config = dict(
    d_model=512,
    norm='rmsnorm',
    norm_place='pre',
    bias='none',
    init='trunc',
    optimizer='adam_hyperball',
    decay_shape='linear',
    batch_tokens=65536,
    steps=8889,
)
Each number is 128 + 24 x the weight over its row's rms, rounded and kept within 0 to 255. Layers, rows and columns count from 0. Numbers have three digits each. The size before them is the row's rms in percent of the matrix's.

# gate: layer 6 MLP gate, 1024x512, rms 0.0436, rows 450-480, columns 384-447
# up: layer 6 MLP up, 1024x512, rms 0.0435, rows 450-480, columns 384-447
# down: layer 6 MLP down (transposed), 1024x512, rms 0.0436, rows 450-480, columns 384-447
gate450 099:118116172104126103143070154116123143144108117108125145131135091152095098118142120167133109154135123149103175154107106098101094149110117102156131148117159115128155144117150103156134142114102166
up450 100:129149171136082130135115136160165122126137123094109122152146157100135121112159119122128072120115106097147144148120136128146079138130092150105126133127147121123149123107109142150098162110109169
down450 099:134123091136118120113129066108143106144163118116164151142110120127109142165134115111126079134133118121117157130124136097122093103151128116092124139161158093136101154159129129154155156112112136
gate451 101:171143147181167135134148142116108185136130128090113122125117191125160143111159111132112152151106155103112107139104126119162174149097114166114103140182111126127123107121113124164133135121122141
up451 096:107073135142118114130103149120095130127157122104129116094114122158161102152135138196105183146124157138176111154111162140140113109137170117122107119127103127050125123173112106136109129131145096
down451 097:105128175117145132122135114167116099094121132160142141153122117132153138173107106140169128150126097098127122173119133095114154109138149144141166134107141079159133171123078113094130125127132158
gate452 104:109120161136108097136098094107090150132113165155126112161116098120196140102099107118135100093081093111110154105134117086109114154120076160177137127135135137135091101060119094153120144151126163
up452 103:118132116152141122117157116137129112146141100140125147098116148135167100136122148122093141129143138133116087116160175104089158103125141152126099090145095152185125175160109122144111120157151115
down452 101:117119172133135132141123123107155164131117120128110136141144135145107166127138147073162154117134099102115109139090141097105147092102119142132141160124137142127105099087119137131172106127128134
gate453 101:164098136148139111107135128144134150130111139127117137107098151130135103109126133138119099144185112130119104152157187141118155151101165110138142121153148112115131114082113117159093145104119127
up453 102:132145122154108118122104128143144108178137124150116099094159148168131087152099113106105087190130141077087147147155091131118131143088134130134122112163145144114125107129097156102139139115110126
down453 104:149117117095106162176111134157110140127100135153147141114129113138084154119143133088117120117151094118131080136122172165146105128145084152132129100098106183107173135142118122124097113122119166
gate454 096:121091118140154135111152157156146127140063150110121129172136206132132094081113104175142122113110121126167131108135114135106134150112133093141093102154142131092143130156104130125110145100129108
up454 093:134112153136134101122116107114145093149114119128135139122097112136124133129113170110147145135169139108136133125091162121119111124139129138155074140097125112174143122134100136113136179145137079
down454 093:155154173134146155125117111130153139098111136073106135113135126116109108076167110137100116130119095147135135138148133144144103155145131150111090132155080152173082079123128128060108120110085136
gate455 096:154132098103121086126127077122143107142123143157096107134105115087150134161130112092149127119121137129092144151130109070128106097104140097181150095123147135169178073120137091103109138126128184
up455 099:075143153172137107120114143133113085147104127144143127120142143146064154158096149096140132094125131081090119122106086097149129124172115123116126153107120106155125076134142123126154098122088140
down455 100:103109081118133121143110181124139131125125088183123137097119132158123143122147128107136129100098112127161096111118068115097160136172142146162102149127146112101140132154173153144130088141090102
gate456 101:139121138143093123150099138131154133129145136133117135114125151143112101109148118123122140127088132144123169144130074080150082116090145104107138112142127106118088095135143148124105153122155135
up456 101:140113126148141106139112145141098096148140112149134107091138138149115114136096098123149121141138106140142129139065126154119109103132139125103145151096151175122121139147106078162085168106153101
down456 103:180111120092086110110129117123130138103142159141129094114121110134096195131105102149121159144116117148128122135126167129131224113120127152124117118115145128127131136139136114092170108146105149
gate457 099:116150087100139121165118136153125109097107108144150146146152120126097090111169115146123110136166154089109135135170112097155119109121123113155170111130115121127164159123113158126077117141108137
up457 091:112126154123127140084154105096143139154125113142132129119091121139116122175132147143148152116170083123108119138112129107126168110108120141129094094122125123118146137160126144062092117129126126
down457 093:172111139139145106188115143171118109109084140104150131136126107153105121109118126143100091129086119109126137132113106070111084183133150095094141147119123159119158129092154146148153127134151143
gate458 100:144155160127106107158121116161127177126096118111133132139154157129122122095133133151101109097132149126150126095154125153116118109157142153159156113143160127122159117155160144101101141086116148
up458 100:112128146119149119150153083167118115133103120156147168118128120168127137140089156150106122136098102100138117125132140120107140110151141116144152150114118176140099150144110150134144120152149095
down458 101:104149192125087156111098132128151139150117132072106103099137147162121123122135119115119102104099114083124115194043172079126112163103109144158131147130121132145126108117086136183120148107146135
gate459 096:170120144142117113147149089135120127089108103140108127154142066155124142120122140115110081144155085101108111174128173105128100166164119138110108107130137092166148171112144075112128155125154151
up459 097:104127116122142136094121113109122121101121118147120098176116137135182169131107164121119107114163151160143123130118171138089125145146177206147075112103145142181154182085157117116160110116113142
down459 094:124141118103119136093097163125107147118129117101193133099135122122133131142121120080141108133059118129102146095147102167090117134152113108126140143108141098103159124108154149148148065142120122
gate460 094:154144100094146104148095099128133117148092109137124153112142071095122091128093115147146164175125121128111146148135117143116095127172151109188149152114127111122139085101119105113178144087142144
up460 101:091090108089114108137115096131111086112132121130113103143176167184114127149102045137120148125122172142129068155137103141069111156189145147134134158149121147128137117128109160139126127129095153
down460 101:077114138126141119142115154092080144113133142133006104115078137149144153139103095135129147128156112137116120114146111075096157126116133102142087173162134118126091141103109140129094136112179163
gate461 105:090135098127141147163176100154132135151120112147118129143145143107109089133075093141122138093158118129168159121128177117081142133141139115159083123127119188169131151106094152149075146065163131
up461 100:152110134159147155106148118133124099116180129144132128121094161151123124142150127169111125112164120085109100115133095109136147136127130132130124114132159160131091078151141175138080183071189111
down461 102:106202113159104183185135100143145103131113097149152163122153131123110127133126145143147081107145136114114132139117107117104150130122105114137132143160145147164194099068118106166111124088091135
gate462 093:154142145187132115128103114143093164098120117129126129149146152133130087127124128097147174131117102153110174139123091132140117103116152154153130108098131133174115191108104108125098075120098137
up462 097:106124129139138073107111088132143149104137127133127101126092205107142132075149096126122126131154145152160155080131127129143129160143074150128105168093127184121129131115156145158149109153157127
down462 098:183156152130096144130107115144101143118140101133126152096164142124165146146139120127096133106128110123130156139110116148075189141106119136108152139132130123180129144125144149152126124127138133
gate463 098:140089122131095110109137132135096135143113133130114118159179140123092176159142146145149128167078092145138160094161133106141124119130099129122062136082112059172120139091138137171101074123116167
up463 104:120129151132121128095111118172081172175129126146122116152117095172100166148108089135146168103147154118171157146122080114123119135134134171094148109154091119121155161084130135136110148132048120
down463 104:093128110129104128113098106147162151124103124117153097168117113144112106058153131140156157120092126128141090142157142164168127167085124127131100145104153127130136124114124128160127137163133112
gate464 105:139153163153114114147079129129162114132162140082087146148134088157164108141137133120159126089113096117141155124101151134130116144091110158128120164096154140137119183144147107174167116106143121
up464 105:094147165116141110153143143169123160136134163084121118128130129156101122158133152126126133090088120167140105187160159117101144125138100140132131160114124137133088100146116101147118134098137136
down464 104:148107123092127110162142153094129119187117150127134169136129118142126128177151137151087142116165128140123124139174118111113144147102143152106072119092133124113056131168122157147135143068125134
gate465 100:097133150103143104162143163115120132141170101074125117150093149115111178127108154105139138147123167114126172143120119108125158160188140131148160095128157162121122156136117142111134193152096142
up465 102:136170173147101098108095135111122138156123144130127107093111123133139144140092159120114087110145161150135134109153154150138127155122164100104085119139116133146145096166148130140141156088107073
down465 103:125134058110133137159121138055139135150154144130115078117140127098134120129105159134116164116144151107094130180139134122134148101098128122166103092125133123114155130160145106107130121096106096
gate466 102:139123117139125138127148106123120122123130159169093145137153134062179125153100134113166096118128141136085144121147146076082132176152086144135120155127113135127163118084153150136113147092170104
up466 099:101119126144142082117106105135100167071118113152123108044123127091105105082168133107133134191152130158124112134140121117084161165113168114163105092135106122137106135080161133139135165166078110
down466 100:117146081161121157152156094105141101115114148109126166110118145147092164155126119132097117087077121083092141123127144122100097171184107135150177138083176119157151112107130129137138154130154160
gate467 099:113077137140147121155146170130179150157132122143133111119126141115148097134110125166106131137116133159133163174149086117163105141121078096126117117068108125115209128120167134133144100170129183
up467 099:126187134110157132133147126118090142153123114146180166127148146106129079147139115136149134140069120131088115131124152143095131137144130095109118133113113176085127163156112139121136104154139111
down467 100:132141158133095127096145138120093061111110152141000129134129142150130137115157124121118167092135167133113127112132137112135163141130113172158114142136138118187083118148095108118135145111103106
gate468 106:141138109098124132117113167148116143124095134109106083114119148085133113107144101110138122164109097144091139193170113117102126089109118121165167133095107133126117147141172128102126128162085111
up468 095:159124135162107143099095110095124125159138144130127149122123118118150138164105155143148184144155121121166109087138133163101179140111116116111128100130090136131139109140134136126166100056112143
down468 095:098132102120112125098080172128122164111102128140145134156143124122132123147157108150112157149091123132083111178128131127139120118132122150171157123088166122120093118139160154121157125122143121
gate469 096:138100155053144122121124127161134126105113150164105162149182116125150113117142118138097117113102126169135171113117155096160119115117156120137123139162144107135129093096112102125067170154136120
up469 098:088129158105119152127145124117140138163112140156132159154092131096108135150155153146170118120121082128133155152165128120107148141172131113122124135128119153147090167127146175138114143109137139
down469 098:155174114135094085148133109106189148130077132091127111105170121115192182126132127143124086076139104127164093126115107129104134150117142132159047139118123116164126138112102102116110147123103114
gate470 104:101137129167129118119112134145131138120171118134101098088158128136066116088138136119084065125138105129114111096133165159179133143116128126098159190115090127141109142108119118164148114138113105
up470 102:128098155105097119095133149123108124100111108134131124106107173106123160125109126155119128137129069126133159071140122108165151097141147132135124138151134097129116138170085141117123119123151133
down470 102:118157155122141108122138144149158109128164150105109114129100128192094127126140104137154121158110084120107076118130104131140138134141148133125171126112112139145111149158112111159142100106131147
gate471 091:191131118133131076131088126116123116109108188087113116156105138086091108091145108119165125149120133142106154098142135093143127123107102154160101149109207110149146153118154153127136164146145118
up471 099:114149159100108137136139128121112112124113078111176122171131156121081134117131134111173137125139147146153150105142103147138132133181153107169099121087144131109151117159117160162141167141150118
down471 100:091137157125171157111151171127133111135144164151145120179155173121153135096144183104140148110159104114107128123080147147093151161133139114152098140174107162122132132125129142124110143135119108
gate472 098:155145157138173102127109117169178120104117117156109121116124087129173118164119159159140130133121147108111096117132130111151119149149165126129120160142144148112118135174142065134121137125158139
up472 096:117174128135162114122127130121121128116141130140120143163090167101152143144177163125155092110094121145144134164155146146119153127126112112115087116119105184134147164114142136130118148116099123
down472 097:114165163163138129128097141118158101101174116136151135121139127158104139094124133098155123141141130118136176140158067142155066138103104104113173147127166089141150175078073151135145161116108158
gate473 096:135142125159112120117135085119164122120113148099129126130111107106087142083117153129063120161100090153088154146111159164147147113165148123107148154089119131138126130133155125136172159165126096
up473 097:120108153172122127089119115143144126137147135135139145104156138159099123170088106146121069111113145137112143142102123131138148146123139158076123102175103098169154136089100163121156130132149121
down473 097:142114121124120106154108122107091143103156162119155091152074138124092126122088150127148129152132132163138166125118137082160106102141160161081104121101105121117144105179134163151146128152115174
gate474 097:145145100106187089104145106121114176134114120161121159114097158135139137103097141128127108116096121119154161126139135141077149166091099140158152138104095201131115133120115109114154129090134124
up474 100:113137134152124107136101148154133135133124165134106135101144092193150131162151103150158133167140123068172160132116135103089147114149113137149175129124132103112080106138134130099125106099119162
down474 102:096089092119123127097091128125109141119146118157095113122114117094095147088123148136114154104117133145115114120126099123105156174172108124136148132100157156120111163125149095116141134090134132
gate475 100:119146120149156126131138125105121082132101117148125127127124120099095111126127106147114131090183129138121168169091110131134111099165130124133139133136136099093168101078163095126121144124121137
up475 103:118134125074154132113126113152149145123149121116114144158130186163064150132118129121103096136125128111112089131116120109131106128115097096168152166160101132132127155068122119157183136149070174
down475 100:167164098180149113117147119116136109109112115105170127137173131138101171167132127146090120124149111106142151145185073129115151110146078126096118140147108182126109110163139107147163091106138135
gate476 101:126121160136110145115118151141142157084135155161116149113141151118108106086139136143142124122122129146123134173165150113159124149131146117119137155102140149193141139123160104155106104118145104
up476 104:073144119153112118152162140126137123150110126147161135069106148141092142104118161147130165136127103103128145111155131127156107110104172078082119129132149130164146154150120154132090073110109131
down476 102:173141131116129156103133127125125135138156115167110063142070116165116115121129137127137132121142135166135157165119123148132148130108103124103094130117126138134116081123081155135160171115140104
gate477 101:130159136112169162133107143163149119173140166109065093099153160124116138124090137157139105121103076094136122142146180091157112104113111112149129090130143102138167119102128127147126149100099127
up477 099:141160093118147119107117124160150187150104144123128113110139116105129122129113139155144156155114131159082137146142122145169094125133131159127169146099126091094124107104140114139128101165135120
down477 098:115138165138123091115108141124130135097123094094209104107163168119149102132118124126118141157107103136138151113104100147151094128107130131096142084105117132123127115117123116115120146126161140
gate478 101:155132129112114119148107134150120114155091134123114119138136124157158105147124122107116134148113155137124139143154139100172148127106151139145117129149154120118159133093127137096107134090148143
up478 101:128118168119106152130120132151129137091095071134132138115144124100072128126135141108137137151073143112109092131153107139136142099088093109102119092161153112145116152203093113100151135129148125
down478 100:149144140155105150106126142103164167109118118089175131154146155109134117123134150102108146150101098104171132102158105146126127139150153158109111145151180168091128147140124129149146088127121120
gate479 104:203087112177156075118103148138120128124130110117106134131103139137152136087137113126134106114137078115133157150164109140109104117119142139140121143131142141143136140115141124139112122119120106
up479 102:086152128092152137099142124134103161141144131119145098156128116131144083123128137112122119154120155121134130114134151148171143142136123092157125116079106147149124122118106101066140147124118105
down479 102:149143112149122116162129106140150089111149112122076093124100119161092099102106169136144119178125102130130110118109156116093100128166157094113112118140110104147159123108120136132112137065096115
gate480 117:130153099105105130103136118106158111108111204119082083140130106133172189142143065141165109121105103117118129133118136120117117128105128105137130135130148151176125139145140108143101149142080143
up480 106:159143111149138161127128112134081123153158255138015087140169137118136148093141134127083111103130160143159104112146130084136168157063126137113132093141133160146127130128156069152129081106113138
down480 103:142137164145124128149155140127149117103113000139210186140143149117126104122133152127122122130142138110147139126129098176122102121158147151109148129141116114128113108126124150124144120135176122